config.toml
num_hidden_layers = 11
head_dim = 64
parallel_block = false
init_std_o = 0.00803
optimizer = "adamw"
beta1 = 0.95
beta2 = 0.95
final_lr_fraction = 0.0
doc_mask = true
max_steps = 8241
Each number is 128 + 24 x the weight over its row's rms, rounded and kept within 0 to 255. Layers, rows and columns count from 0. The size above them is the row's rms in percent of the matrix's.

# layer 7 attention key, 320x224, rms 0.0906, rows 0-61, columns 112-223
size [ 71  95  80  87  83 112  92  76  95 109 105  94  90  98  98  96  91 119  87 114 100  82  90  95  80 124 110  94  97  93 108  90  73 106  95  95  98  88  94 116 108 104 106 107  94 114  94 117 119  91  96  93 100  98 115 141 108  89 109 111  98 101]
[[ 98  69 154 149 118 142 127  97 123 121 148 146 126 119 169 118 155 113 144 114 118  41 118 143 120 130 160 112 129 130 105 116  98  94 109 161  92 149 150 111  93 162 123 136 171 112 125 125 146 123 104 176 178 146 170 142 142 153 148 122 154 120 123 118 133 157 131 117 136  86 119 156 130  71 143 138 149 108  90 109 107 137  84 123 147 131 151 102 141 138 114 111 110 123 116 176 136  81 132 169 110 101 105 136 119 156 107 100 162 143 155 150]
 [154 101 174 118 172 125 107 103 139 122 151 118 130 116 138 119 110 131  94 133 129  96  94 131 114 136 119  94 115  88 128 157 152  95 108 133 141 122 130  89 143 125 101 135 145 122 126 129 153  91  82 137 118 153  81 148 116 150 133 116 104 151 140 119 141 143 118 104 132  97 126  99 113 116 161 130 144  98 101 106 181 154 113 113 138 114 143 121 136 148  99  98 106 130 108 143 157  83 107 126 124 176  95 142 131 108 126 145 104 133 131 131]
 [144 171  95 136 125 115 133 147 138 146 117 115  99 112 103 153 149 135 158 127  92 170 178 106 117 128 107 142 141 149 114 182 113 127 148 102 158 102 122 147 163 138 140 149 128 139 131 149 192  94 150  76  87 149 113 166 133 106 135 136 121 107 175 151 105 116 126  90  92  90 153 112 108 168 115 115 165 138 118 133 158 124 164 115 146 101  74  93 106  97 164 112 146 142 183 107  77 151 136  68 122 109 139 108 149 133 120 165 121 160 107 121]
 [111 120 129 159  73 119 135 145 128 146  69 156 119 147 123 173 152 139 164 131 154 136 142 126 107 155 130 136 149 151 176  87  97 137 150 129 100 131 114 140  92  90  97 109 107 141 132 120 138 131 113 103 152 130 157 127 121 121  95 102 161  94 119 143 152 105 108 145 163 125  96 136 125 115 107 112 113 136 164 166 108 110 146 158 128 129 151  89 109 100 160 119 159 128  94  95 159 168 161 101 118 111 149 159  63 109 110 111 143 125 135 154]
 [ 96 139 153 127  97 174 132 116 150 141 105 143 124 135 204 126 102 140 101  91 106 140  86 146 173  88 148 126 142 122 146  83 132 123 155 182 168 115 119 120 111 133 161 161  94 116 126 132  98 137 131 131  99 119 103 112 117 141 121 104 126 144 121  88 137 132 111 126 146 145 116 136 112 105 122 126 120 138 135 166  80 133 108 130 136 174 156 185 175 105 110 157 112 106 100 128 149 137  95 148  85 163 138 130  99 138 126 134 105  78 123 144]
 [159 148 155 140 166  79  99  58 114 137 146 134  95 139 114 154 109 119 104 122 112 157 131 116 150 114  97 132 139 109 109 155 138 124 157 133 152 142 115 138 150 148 122 149 148 107 169 129 135 125  96 128 102 150 120 122 112 132 138 115 134 129 147 154 146  71 145  44 111  78 133 104 133 122 119 133 181 120 155 127 162 131 139  96 191  89 122 100 135 124 141 108 110 118 125 142 111  99  97  93 112 108 106  76 149 114 123 129 119 165 133  94]
 [131  87 145 161 135 138 131 111 117 147 138 146 122 104 159 116 117 113 116 102 129 112  95  95 131 134 124  76 129 129 120 145 147 110 113 162 133 106 155  84 137 116 128 201 135 122 105 133 150 144  92 120 125 148 140 126 144 162 163 143 120 178 118 112 104 152 119 124 149  99 167 125 125 118 128 149 154 138 112 102 133 112  95 141 141 116 135 149 160 115 127 128  91 104 137 155 187 101 111 140 144 142  83 158 137 173 119 116 115 126 133 146]
 [104 143 106 170  76 161 137 148 130 136  86 146 120 139 131 115 100 120 146 128  93 151 164 104 138  96 131 141 179 124  87 124  90 126 169 114 106 137 147 151 126 154 148 130  97 162 148 147 158  94 151  72  88  90 107 121 126 111 124 113  94  84 131 138 112 162 152 146 108 151 193 134 140 121 129 119 144 134 164  96  89 102 164 153 108  83 124  84  72  90 140  93 123  89 152 106 118 147 129 112 103 137 123 130 144 166 142 155 133 117 102 146]
 [173 131 121 143 121 116 100 164 104 137 125 112 118 176  72 117 156 145  90 159 154 116 143 137 108 133 125 145 150 120 112 176 132 120 113 134 131 111 143 154 143  96 152 124 148 138 105 140 157 119 127 106 150 135 157 193 142 125 158 169 134 115 150 131 102 132 140 161 156 135 155 113 137 169 125  93 102 153 177 162 157 141 128 173 135 171 160 105  98 118 167 121 178 151 106 151 127 121 146  77 147 195 125 142 132 136 135 145 138 136 145 115]
 [134 152 130 113 139 133 156 140 141 177 121 141 147 141 135 107 123 149 106 128 107 108 114 114 174 110 169 155  84 139 120 100 152 186 139 131 154 151  80 119 126 129 115 142 112 128 104 111  94 122 157 112 138 126 132  87  88 119  94 117 142  97 135 140  98 136 109 127 110 141 134 154 110 128 132 118 122 145 135 125  85 110 121 142 116 168 100 186 146  98 165 184 126 116 155 110 140 166 120 141 168 121 145 139 119  74 143 135 131 135 105 158]
 [144 123 122 124 125 121  87  62 113 161 149 147 116 130 123 121 114 161 134 125 133 134 139 145 135 151 121 165 108 151 141 133 132 143 101 126 161 124 103 106 111 132 116 119 167 134 130 121 129 112 128 121 146 116 132 118 131 135 103  92 164 159 107  93  84 101 119  98 143 136 118 129 123  85 123 124 141 124 109 127  99 118 117  77 106 160 114 157 139 184 121 111 109 152 138 174 138 123 144 144 147 119 101 125 157  78 120  99 112 146 152 109]
 [101  91 132 162 123 162 103 124 132 130 115 128 122  96 154 132 177 108 128  65 115 116  97 128 115 123 100  77 144 120 133 148 121 133  98 142 115 144 168  94 152 145 116 173 144 128 106 126 138 140 109 110 107 115 149 137 151 135 130 163 120 144 114 119 117 155 149 137 147 131 141 129 137 137 123 124 126 155 117 103 107 120 108 128 134 140 165 125 175 142 102 125 148 128 151 151 140  89 126 185 153 144  84 159 129 150 125 103 123 124 128 132]
 [123 129  86 138  86 171 124 153 124 132 106  87 100  98 162 119 121 142 171 133 149 107 111 121 110 154 129 141 112 201 107 135  79  85 124 118 148 135 125 139 123 110 111 143 101 140 158 126 166 105 141 114 165 149 168  99 140 128 128 141 119 123 113 176  89 177 134 122 128 138 117  98 106 113  88 148 107 160 148 139 118 157 139  98 162 100  98 121 116 130 101 135 175 122 171 159  93 130 168 135 173  91 132 154 135 147 124 148 153 153 136 134]
 [164 111  86 131 132  84  90 150 129 152 144 122 130 107 163 103 162  66 110  90 145 125 146 115 127  75 126 109 110 118 131 121 104 107 134 130 164 158 126 106 166  88 159 144 126 151 111 103 100 141 120 147 102 110 105 126 126 119 136 124 127 139 128 111 131 156 137 135 134 152 160 127 172 140 146 152 160 124 114 124 169 111 108 138 147 133 130 132 147 132 123 156 135 153 195 142 121 105  90 180 175 163 146 148  88 158 138 115 122 149 131 146]
 [137 131  95  97 106 142 130 139 128 121 123 134 103 132 109 105 106  84 102 181 121  83 130 100 138 140 103 138 144 157 159 143 131 119 114 109 142 116 155 142 135 138  97  68 110 146 152 124 115 122  88  78 146 105 158  81 130 140 126  61 136 103 131 111 116 163 128 140  91 163 132 151 121 128 121 132  82 160 154 131 119 146 109 155 143 127 111 116 101 121 147 148 133 136 187 135 152 111 172 155 153 118 161 131 114 136  97 115 116 133 112 141]
 [140 166 131 115 141  94 104  96 102 141 119 117 157 182 132 132 183 116 102  62 133 157 152  91 120 122 158 123 117 119 134 115 114 155 153 138 131 151 109 154 160 154 118 107 111 143 111 115 121  93 163  85 137 104 122 105  97 133 132 147 125 149 127 135 150 117 130 141 141  98 124 118 169 129 135 122 122  98 169 160 136  78 130 138 100 199 143 175 132 112 113 122 118 122 130 114 105 116 122 158 118 162 167 171 146 184 116 111 167 148  88 130]
 [148 159 105 109 131  87 116 129 133 117 107 124 151 129  98 156 117 123 130 125 140 127 171 126 145 102 134 132 122  77 100 177  81 155 134 110 109 156 109 160  74 147 130 112 114 125 148 165 139  88 177 159 143 126 125 117 136 112 107 160 130 118 138 132 131  88 141 114 130 141  95 113 110 118 136 110  74 119 139 165 152 116 138 158 116 106 117 114 130 120 132 122 142 137 117 103  84 145 136  76 101 170 161 108  91  87  98 141 141 115 154 134]
 [145 111  99 111 120 125 162 101 156 137 123 117 150 130 113 130 136 144 156 149 108 142 137 128 140 115 155 147  90 161 109 104 148 123 142 127 122  94  72 110 149 116 134 122 137 112 155 145 126 125 106 132 135 119 136 108 131 124 125  83 128 174 145 144 125 110 139 123 131 147 138 114 120 129 132 177 107 147  95  97 129 141  87 132  78 129 130 136 115 149 148  86 111 122 165 123 168 130 141 125 142 120 149 131 155  96  78  87 129 165 134 183]
 [146 152 122 146 139 159 119 176  94 123 138 106 140 133 122  87 133 140 157 123 138 141 132 122 134 155 107 169 153 178 122 129 121 120 139 137 134 117 140 134 157 160 145 136  76 138 156 134  97 114 149 112  84 138 123 120 146 110 139  71 146 123 129 144  98 150 141 199 133 139 133 147 148 116 111 139  97 126 118 123 119 121 131 136 105 162  97 121 123 123 189 133 141 128 137 104  95 146 138 141 145 113 155 153 138 133 160 125 123 139 127 161]
 [101 145 113  97 125 150 130 106 104 152 120 128 137 121 105 117 145 136 123 117 126  65 128 119 130 135 137 120 120 152 107 140 147 121 141  92 167  88 149 144 101 117 105  88 145 159 149 133 124 135 113 140 156 123 103 104 131 125 120 129 140 145 143 109  94  80 149 102 126  87 144 145 123 117 148 103  95 101 116 104 135 155 105 111 124 157 124 139 128 170 145 131  97 134 169 135  76 140 143 125 149  93 140  98 115 106 107 123 108 124 129 128]
 [158  85 124 128 148  83 134 142  98 140 179 102 143  87 130 108 148 102 142 110 132 108 142 159 116 123 108 122 133 113  89 113 121 125 116 134 138 112 127 140 195 146 167 140 164  92  87  92 145 100 127 137 107 111 124 109 138 124 126 124 136 159 132 145 127 120 140 150 150 121 163 130 104 130 147 114 158 158 120 126 134 120 154 128 121 116 126 138 106 113  87 139 104 135 152 157 159 127  96 161 162 117 116 159 168 144 135 144 169  92 146 114]
 [121  99 147 137 100 170 155 186 116 140 131 101 149  93 140 101 134 121 114 120 142 115 105 134 132  85 110 115 127 136 134  59 147 118 145 158 100 139 151  76 147 135  99 107 128 148 120 118 138 165 105 130 163 104 135 135 166 150 148 139 148  88 127 102 100 157 152 130  87 104 137  98 112 139 122 129 117 104 118 140 122 126 129 127 151 135 136  57 150 158 148  99 148 101 138 154 145 122 121 180 104 101  83 129 104 137 118 126  91 143 124 146]
 [125 119 124 114 133  81 120 157 109 103 151  63 127 129 131 127 109 122 134 112 156 162  91 151 100 128  98  94 142 138 102 101 157 163 128 144  91 111 102 110 155 121  91 170 148 145 136 118 148 179 147 125 165 140 120 158 158 126 168  95 152 114 104 113 159 121 153 130 126 118 134  99 146 134 109 130  86 155 131 119 137 127 129 114 125 145 140 122 140 148 142  84 144 133 135 123 149 115 157 114 147 156  98 117 156 146 140 120 153 149 169 116]
 [144 169 140  94 141 147 184 133 147 125 133 173 161 152 122 140 124 151 117 130 124  63  95 105 167 131 167 123  84 134 124 117 183 125  88 169 153  98 143 101  93 131  93 127 138 100 106 164 144 122 159  80 123 153 124 115 103 141 142 150 133 119 137 105 118 105 149 124 117 132 113 117 123 135 122 101 143 154 113 123  85  95 136 120  93 124 147 132 168 115 149 129 120 124 136 142 121 124 134 111 146 138 115 155  91  98 128 171 131 122 129 127]
 [164  88 146  83 142 108 102 123 106 162 150 130 140 108 131 151 149 124 163  94 134 141 140 149 138 120 143 112 115  87 133 120 141 129 114 149 101 140 188 125 141 133 160 137 128  93  86 118  81 132 166  79 131 127 103 113 175 136 152 123 108 136 108 147 152  87 143 130 118 107  97  91 144 134  95 112 138 152 146 152 118 146 178 149 155 139 122 131  60 124 125 137 118 188 116 173 100 140 157 105 156 126 121 118 131 158  99 130 101 139 138 114]
 [116 101 112 118 124  96 129 148 151 142 159  92 105 138 111 161 116  90 120 131 111 152 139  97 113 106 102 120 169  63 131  69 111 152 122  98 114 124 118 129 176  94 147 130 146 155  95 130 115 153 122 170 132 107 117 167 137 118 130 134 125 113 149 129 163 185 137 149  98 129 152 126 125 145 124 110 116 123 138 169 152 129 109 187 133 111 162  88 158 142 106 144 132 154 138 119 110  97 142 136 114 190 110 126  86 155 132 116  49 126  79 145]
 [ 87  98 150 110 162 136  79 145 106 150  94  99 106 136 136 135 118 132  93 118 101 182 117  93 113 182 111 132 117  90 127 119 131 107 122 164 152 127 155 117 158 126 117 177 106 114 153 101 104 138 118 141 147 148  91 166  88 115 145 187 161 118 102 128 178 155 125  96 114 110 134  99 113 132 146 113 135 123 133 132 154 147 185 131 116  76 141 142 140 152 130 113 102 129 113 104 139 162 131 130 120 198 107  88  97  99 153 157 119 148 119  93]
 [134 167 138 119 135 115 138 121 110 143 109 164  77 145 135 103 118 140 175 144 128 116 103 162 145 117 164 143  90 131 112 103 120 145  97 106 152 112 125 181  83 124 121  95 155 128 109 172 124 122 124 126 140 120 108 111 109 129  84 124 113  83 132  62 137  90 104 111 123 132  84 134  80 128 143 124  93  94 116 137 137 157 129 100  85  91 122 149  97 126 111 110 128 134  78 115 141 119 126 126 115 123 149 134 113 116 123 162 152 132 169 120]
 [116 150 132 123 120 126 138  89 141  83 106 149 139 118 127 126 138 155 125 154 166  97 119 120 150 141 113 141 135 126 127 141  54 167 161 169 150 123 133 142 104  99 154 110 115 145 141 143 123 115  95 118 145 146 152 101 120 129 124 133 139 157 149 169 113 113 126 110 160 106 125 141 164 122 107 124 135 142 139 156 123 174 101 135 165 105 123 166 138  66 108 158 111  98 144 100  95 141  84 124 179 119 132 138 117 131 150 115 132 123 114 139]
 [160 123 139  93 104 117 143 123 139  78 142 151 150 153 149 170 144 107 130 174 147 160 110 133 135  96 152  99 125 122 126 143 160 115 132 154 137 139 116 140 119 136 139 129 111  63 131 104  99 119 171 119 128 135 148 135 132  84  96 131  99 121 120 129 141 153 153  83  97 120  93 161 155 132 132 121 144 124 120 107 161 133 129 124 129 127 133 140 114 116 104 100 148 132 123 146 114 176 130 112 135  96 159 142 121 124 118 142 169 104 123 136]
 [153 112 163 131 141 110 141 139 149 119 176  93 134 123 131 135 185 102  98 131 117 103 114 111 111 103 104 123 139  81 124 153 135 120 135 155 133 126 148  99 163 124  97 149 150 103 104 127 113 156 134 130 120 112 115 149 146 129 148 168 122  77 116 131 169 175 142 126  82 139  96 125 145 127 134 102 138 163 120 123 127 148 126 170 160 140 142  73 125 137 139 132 132 161  92 152 143 138 121 151 169 166  89 120  73 146 129 126  99 134 118 126]
 [118 145 126 110 114 157 172 172 130 134 101 133  98 115 133 167 122 174 121 134  65 148 109 121 148 130 167 137 138 179 111  81 147  98 170 116 186 121 121 133 138 144 129 154 129 131 130 134 135 147  65 114 124  97  80 132 132 149 127  82 137  96  93 118 106 152 141 122  82 128 110 110 123 135 120 146 131 130 122 148  90 130 120 124 115 119 104 112 154 120 163 134 115 107 109 133  97 125 152 112 109 107 123 121 103  81 135 123 103 122 129 136]
 [100 107 128 169 116 194 167 158 135 172 114 141 143  98 143 124 133 130 117 109  99 134  46 117 118 114 144 122 149 152 127  61 141 115 147 162 140 113 126 101 133 143 114 126 129 149 142 102 115 136 114 124 137 128 144  97 131 185 144  96 160 119 109 138 102 161 148 129 103 116 145  76 129  83 118 178 132 112 152 106  75 133 143  98 143 134 158  93 139 153 103  80 121 102 134 148 154 112 138 174 106 107 104 132 103 134  79 115 124 140 182 147]
 [128 166 113 124 126 111 177 120 140 104 102 144 138 138 106 153 142 155 136 127 154 111 125 152 164 118 160 117 157 168 130  94 133 152 158 109 107 140 103 142  96 159 143 116 137 143 127 160 137 117 127 133 164 126 128 106 121 128  81 128 156  60 101 116 109 124 120  88 152 141 126 136 138 130 131  99  85 141 145  98 102 128 150 122 105 155  89 107 130  88  87 121 128 134 166 134 128 135 173 101 135 106 148 125 123 115 134 120 131 168  87 152]
 [133 113 158 118 140 120 133 175 158 172 181 132 123 116 122 117 170 147  95 120 130 115 145 126  89 130 130 129 168  85 148 101 129 141 108  88  83 138 132 137 113 106 161  94 111 160 119 128 132 135 163 120 137 126 125 116 129 141 168 144 146 118  91 184 136 155 170 154 124 158 142 132  76 111 173  75 122 127 157 128 131 132 111 148 137 109 106 129 123 134  54 127 166 168 125 117 109 125 158 121 104 170  96 156 107 125 120 127 177 111 113 119]
 [139 108 105 128 107 106 158 141 148 109 112 117 114 114 154 125 117 134  86 137 121 132 163 120 121 116 162 179 130 139 131 113  81 124 139 114 166 171 110 147 155 136 113 140 118 107 104 107  84 127 159 123 156 110 169 155 182 127 103 132  97  97 141 129 126 102 106 100 135 142 113 133 161 103  95 142 170 156 158 125 140 138 207 138 111 130 168  47 133 150  84 147 160 179  95 152 123 139 143 124  95  90  97 117 152 126 127 128 135 122 134  66]
 [139 153 124 161 105 165 142 162 104 137 131 122 131 121 129 126  92 149 129 120 163 127 112 136 155 105 135 113  96 137 122  67  82 145 115 147 135  99 116 102  94 119 105  93 127 127  86 147 117 115 158 127 144 110 149  68 140 142 143 103 104 176 138 133 147 156 142 144 122  99 112 173 132 117 136 146 137 106 149 196 114  93 146  85 133 104 100 142  82 123 117 106 127 153 140  99 116  71 145 140 105 157 135 171 132 154  96 159 105 158 173 151]
 [111 131 166 133 118 151 153 105 128 126 152 140 122 130 130 124 172  94 132 114 160 113 149 142  87 133 141 157 121 136 117 119 135 161 100 121 106 143 159 162 128  99  83  77 181 143 136 114 150  91 173 123 110 117 117 144 159 126  75 117 105 129 133  88 108  88 109 108 148 114 126 178 109 120  95 149  83 124 142 134 140 153  90 134 120 152 138 105 118 126 107 106 146 142 125 153 148 152 107 143 133  99 157 142 151 142 154 122 153 103 153  73]
 [120 113 165 159 136 122 123  97 137 128 138 136 148  85 122 107 140 132 122 135 128 121 127 167 179 157 118 138  89  89 147 101 101 113 169  83 111 161 122 135 148 144  95 160  96 134 138 129 124  92 110 123 113  79 116 170 139 108 131 110  97 177 124  99 131 159 124 102 131  97  98 122 135 101  93 158 164 127 173 129 106 121 168 106 137 135  76 161  93 122 120  91  73 153 116 144 127 137 137 145 133 189  92 131 132  62 106 142 128 162 121 105]
 [115 135 138 104 139 141 128 112 143 146 135 156 105 158 135 130 147 148 175 145  86 134  97 150 136 142 129 105 126 165 139 154 115 149 110  97  92 119 152 100  89 131  63 140 107 136 148 152 136  88 144 141 106 131  99 137 136 118 117 130 135 145 118 141 158 142 104 128 126 133 105 177 108 117 124  89 122 128  85 150 117  81  98 142  94 121 103 104 118 121 212 109 143 124 130 105 148 162 149 122 140 106 126 144 105 133 101 113  76 127 135 188]
 [141 114 114 178  77  97 153  90 126 114 121 151 140 135 133 138 161 119 149 135 158 124 120 114  77 156 134 153 117 153 109 137  89 132 152 161 134  95 121 132 135  99 120 186 121 141 163 112 140  71 156 148 132 139 127  92 135 156 140 119 124 187 150 124 146 121  57 147 136  86 145 153 108 134 134 118 136 124 131 143 156 139  93 148 124 100 122  80 167 159 113  81 144 111  85 108 115 136 105 111 126 117 115 143 112 115 133  98 155  99 148 154]
 [130 149 121 152 120 136 136  73 112 120 121 148 134 122 155 141 172 148 168 116 130 181 122 136 176  99 168 145 129 119  99 171 104 102 143 132 112  93 131 131 163 113 128 168 124 121 128  85 101 140 117 136 129 138 122 149 157 115 185 146 178 119 137 133 172 130 138 113 132  91 133 114  84 138  89 151 154  83 107 147 137 118 149 125 120 163 133  89 131 162 154 109 124  81 137 114 128 140  96 109 129 142 120 155 126 109 110 137 119 170 125 148]
 [147 109 161 132 113 159 141 135 144 114 118 125 129 132 113 110 137 150 139 133 150 138 154 135 105 139  94 165 132 141 147  58 145 137 148 183 114 127 104 116 129 110 113 116 165 142  91  88 158 109  58 140 146  95 139 113  91 145  78 138 137 123 114 134 151  66  93 140  98 130 114 134 155 102 169 153 149 112 140 123 114 166 128 108 149 119 135 126 151 111 118 123 101 107  79 132 139 135 148 170 129 137 137 125 125  95 111 142 117 135 143 117]
 [144 127  87  92 118  81 132 161 121  97 142 146 118 130 122 100 164 135 103 152 154 134 161 140  95 118 129 124 138 135 111  94 124 145 127 130  90 139  95 109 129  79 154 132 107 122 137 130 131 157  81 127 172 120 125 107 129 105  99 105 146 104 137 158 150 117 106 120  35 122 116 124 120 103 147  83  99 149 133 163 198 134 127 110 111  73 113 121 157 126  72 141 146 186 153  83 143 138 141 117 150 124 141  78 105 149 152 123 127 129 142 140]
 [124 155 137 124 156 103 135 123  99 138 126 154 122 163 121 142  91 157 120 149 132 156 129 113 139 132 120 152 147 105 118  85 155  97  87  84  97 154  85 138 125 138  97  69 112  76 103 157 125 124 151 127 113 149 181 142 124 102 163 145 124 127 100 103 159 119 166 133  93 171 130 109 162 139 127 148 124 143 153 100 117 139 150 115 108 128  97 164 119 124 124 128 100 159 106 124 104 108 126  79 175 136 161 131  92 166 107 147 129 106 134 125]
 [ 96 120 108 145 111 187 152 169 144 107 103 111 185 134 143  60 118 110  79 123 174 172  95 131  98 117 168 132 109 164 112 115 141 122 146 125 158 107 120 124 180 139 130 137 116 149 127  99 127 142 120  93 155  97 129  89 155 123 126  99  87 114 143 140  93 119 143 124 101 122 133 135 111 128 144 152  85 133 126  81 111 152 155 126 112 142 136 133 109 145 136 139 131  99 146 102 149 130 127 143 115 120 152 128 150 116 143 144 134 159 116 122]
 [125 133 179 147 149 123 133 136 143 130 121 136 138 132 154  87 119  88 139 118 192 126 145 160 109 114 111 166 131 206 162 136 158 174 100 138 130  94 152  90 150 141 113 156 111 131 160 109 113 151 127 128 106 134 192 129 147 101 123 140 140 109 127 132 167  84 159 132 120 101 130 162  73 118 116 114  90 134 150 155 137 147 130 101 127  96 101 166  90  96 132 141  96 100 155 123 146 139 111 121 136 141 128 124 122 172 132 140 160 172  78  93]
 [ 95 131 107 176 179 143 121 102 131 138 130 114 143 132  96  82  99 140 134 152 126 133 144 100 160 127 107 113 161 130 114 139 181  98 115  76 147 115 124 116 121 154 111 112 139 165 157 122 153 120  75 151 144 123 104 149 109 103 119 146 158 135 134 141  99 134 167  75 159 140 153 114 125 136 116 136 107 104  67  82 117 127 128 132 110 105 111 161 137 138 121  98 125 146 179 186 121 125 119 135 158 149 127 122 181  88 130 111 158 122 126 130]
 [132 108 101 122 117 124 163 167 108 143 132 143  94 141 142 150 167 139 123  96 138 164 147 131 120 186 116 105 134 148 134 117 142 129 131 130  88 124 106 149 113 111 118 106  80 119 116 128 112 181 148 123 117 109 111 135 148 107 104 133  75 103 121 132 131 190 114 106 109 175 112 130 127 165 121 130 132 124 141 169 123 123 155 143  88 106 140 137 124  97 131 135 119  95 127 117 161 131 122 127 119 135 179 170 104 166 113 151 124 140  88 138]
 [115 104 137 154 111 140 133 133 150  67 108 103 126 160 131 187 121 132 118  66 129 122 109 138 109 128 133 161  78  84 113 110  97 115 153 111 152 147 147 115 182  94 167 128 152 135  93 117  95 148 154 126 131 114 141 138 151 136 150 112  94 112 114 102 112 123 102 173  84 145  91 129 118 170 172 132 143 128 136 123 149 116 127 136 143 119 102 113 105 162 111 122 143 139 173 126 131 108 137 119 115 167 145 135  88 151 142 141 152 150  92 151]
 [150 118 131 139 114 119 114 148 153 175 110 124 158 151 121  70 146 130  80 155 122  87 135 112 150 140 155  90  92 112 163 140 169 123 131 123 110 102 117  72 154 144 177 144 139 105  96 165 163 128 130 107 148 141 148  86 117 122 167  83  85  90  87 166 121 138  99 164 134 123 130 149 129 108 154 130 114 130 116  98 104 181 115 175 117 109 137 120 128 150  94 142 171 141 108 130 144 147 129 156 173  99 118 122 129 132 164 128 116  93 102 125]
 [141 139 115 141 168 147 165 127 115 142 136 155 128 152 128  72 133 149 140 115 154 127 111 133 107 121 146 131 126 170 145 143 131 137 120 141 132 120 112 143 104  95 112 143 134 101  93 142 126 141 128 110  97 112  83 113 117 137 149  89 175  83 100 141 143 107 140 153 122 156 140  97 143 116  86 140 105 181 123 183 116 167  86 121 130 138 133 105 122  90 104 130 116 144 109 136 108 173 146 162 165 160 141 127 101 120 119 158 112  85 143 104]
 [121 156 125 164 131 129 139  93 162 117 130 168 136 104 115 107 124 163 145  87 117 121 100 124 129 125 140 135 147  93  85  80  81 112 169 143 124 117 114 158 144 118 111 118 141 138 109 132 129 105 143 154 118 122 103 129 163  98 160 140 113 150 138 122 137 125 110 102  96 123 150 150 139 130 157  81 145 159  76 143 119 157 140  89  82 113  61 112 130 155 130  88 117 161 117  94  87 157 133 125 102 137 129  87 115 143 149 134 115 150 106 135]
 [131 147 141  80 107 127 142 116 192 146 158 126 115 164 105 126 127 119 150 114 138 118 111 109  79 119 133 156 179 107 112 129 142 144 128 161 131 153  91 172 173 130 117 114 154 124  94 133 121 143 103 117 132  96 122 167 170 145 127 145 118 137 131 114 176 132 133 149 111 119 126  94 118 135 148 115 119 141 137 114 104 146 132 134 122 133 171 153 156 120 129 132 135 109 118 136 140 112 169  98 105 117 139 136 152 144 124 117 119  60 106 117]
 [ 98 156 132 112  76 135 176 147 108 109 118 138 107 138 144 115 154 178 122 132 135 130 116 123  93 145 163 160  98 136  95 135 114 107 151 150  81 131 127 152 104 127 148 135 135  98  90 189 113 119 179 135 117 118 146 112 134 147 128 105  91 132 142  64 148 111 106 143  98 144 113 127 127 132 119 134 120 125 191 136 125 172  93  91 140 159 148  48 136 173 113 115 139 129  59 123 115 119 110 118  90 121 123 119  79 174 119 184  98 166 114 119]
 [175 104 118 121 153  99 110  80 126 107 149 117 168 146 108 134  95 134 118 134  87 127 159 130 173 107  92 138 115 119 131 122 128  83 140 121 186 124 118 111 170 142 127 132 163 131 149  81 142 116 106 134 125 124 122 162  99 135 135 108 171 125 125 144  91 118 128  99 134 102 134 115 192 106 147 139 151 121 112 118 129 107 135 104 139 149 122 191 113 143 143 103 128 109 156 167 130 106  86 118 154 138 104 154 207  91 126  63 152 144 167 143]
 [ 97 134 143  98 176 145 169 142 139 134 153 104 122 116 114 133  83 113 100 136 113 147 130 119 128 152  99 126 137 111 144 164 115 117 100  89 142 129 132 153 135 168 138 119 211 115 131 105 150 130 126 132 134 165 106 113  84 148 117 139 114 130 111 143 110 143 147 149 139 136 152 138 135 124 133 147  73 142 125  89 110  86 138 131 176 136 144 166 109  88 129 120 147 130 158 155 127 118 158 136 103 121 122 134 175 141 154 123 116 119 158 106]
 [127 123 147 116 138 131 115 107 120 124 106 143 165 131 138 136 114 124 125 124 128 139 110  85 139  99 136 120 114 125 155 141 112 102 154 110 116  96 157 150 113 153 139  33 121 142 150 139 102 138 122 127 114 143 156 104 120 123 179 160 110 178 130 167 126  58 130 142 170 114 138 136 107 114 144 124 110  99 136 123 126 104 135 162 125 109  97 157  95  85 130 124 106 140 173 104 101 136 138  91 119 112 139 154 110 136 128 107 111 104 106 130]
 [120 112 148 103 133 126 173 124 114  59 140 148 158 117 121  99 191 135  99 137 179 126 107 119 117  96 146 139 123 155 119 107 121 121 169 129 130  99 129 137 127 123 109  64 154 107 128 137 118 143 111 111 127 103 146 156 145 153 137 147  87 163 188 131 123  53 110 136  94 110  98 142 139 125 146 137 107 121 109 119 151 161 144 147 149 158 147 107 131 107 152 119 135 163 106  90 119 116 134 144 114 135 142 123 123 162 144 134  87 155 123  62]
 [144 104 146 128 121 115 102 120 118 143 163 137 159 150 133 165 114 141 123  93 134 159 117 174 113 190 112  79  89 100 153 126 120 141 142 145 169 149  97 109 174 141 126 106 203 131 132 146 119 112 123  99 129 151 114 115  82 129 162 139 140 127  90  99  83 126 133 116 137 142 117 114 187 115 202 118 114 129 148 121  91 111 154 105  99 174 154 129 108 132 145  58 101  97 152 132 142 133  87 151 142 144 132 145 158 145  94 110 118 144 129 121]
 [124 110 125 138 109  76  91 111 143 159 113 177 117  91 165 109 122 144 121 107 136 145 132 144 128 145 131 139 120 142 148 126 138 114 104 114 145 130 136 167 109 151 148 117 146 120 126 145 146 138 155  76 115 161 134 148 119 125 144  95 157 135 131 103 124 111  90 129 186 139 149 132  86 158 100 116 135 124 161  97 118 176 131 126 141 129 126 130 140 123 124  99 150 121  87 120 135 135 109 119 147 145 142 132 147 129 165 128 145 145 114 122]
 [ 98 108 129  78 122 160 164 151 177  67 132  91 146 122 122 112 101 127 111 116 127 128 110 129 120 141 166 167  88 157 129 123 151 138 153  99 181 129 151  97 130 126 163 158 156 175 112 145  95 114 121 111 123  96 124 107  90 117 131 113 152 143 102 115 106  77 129 137 111 137 182 139 184 129 136 119 150 159 146 134 144 139  50 111 158 115 142 143 105 128 100 125 105 164 131 100 123 108 141 167  99 158 135 137 144 113 113 115 130 101  97 146]]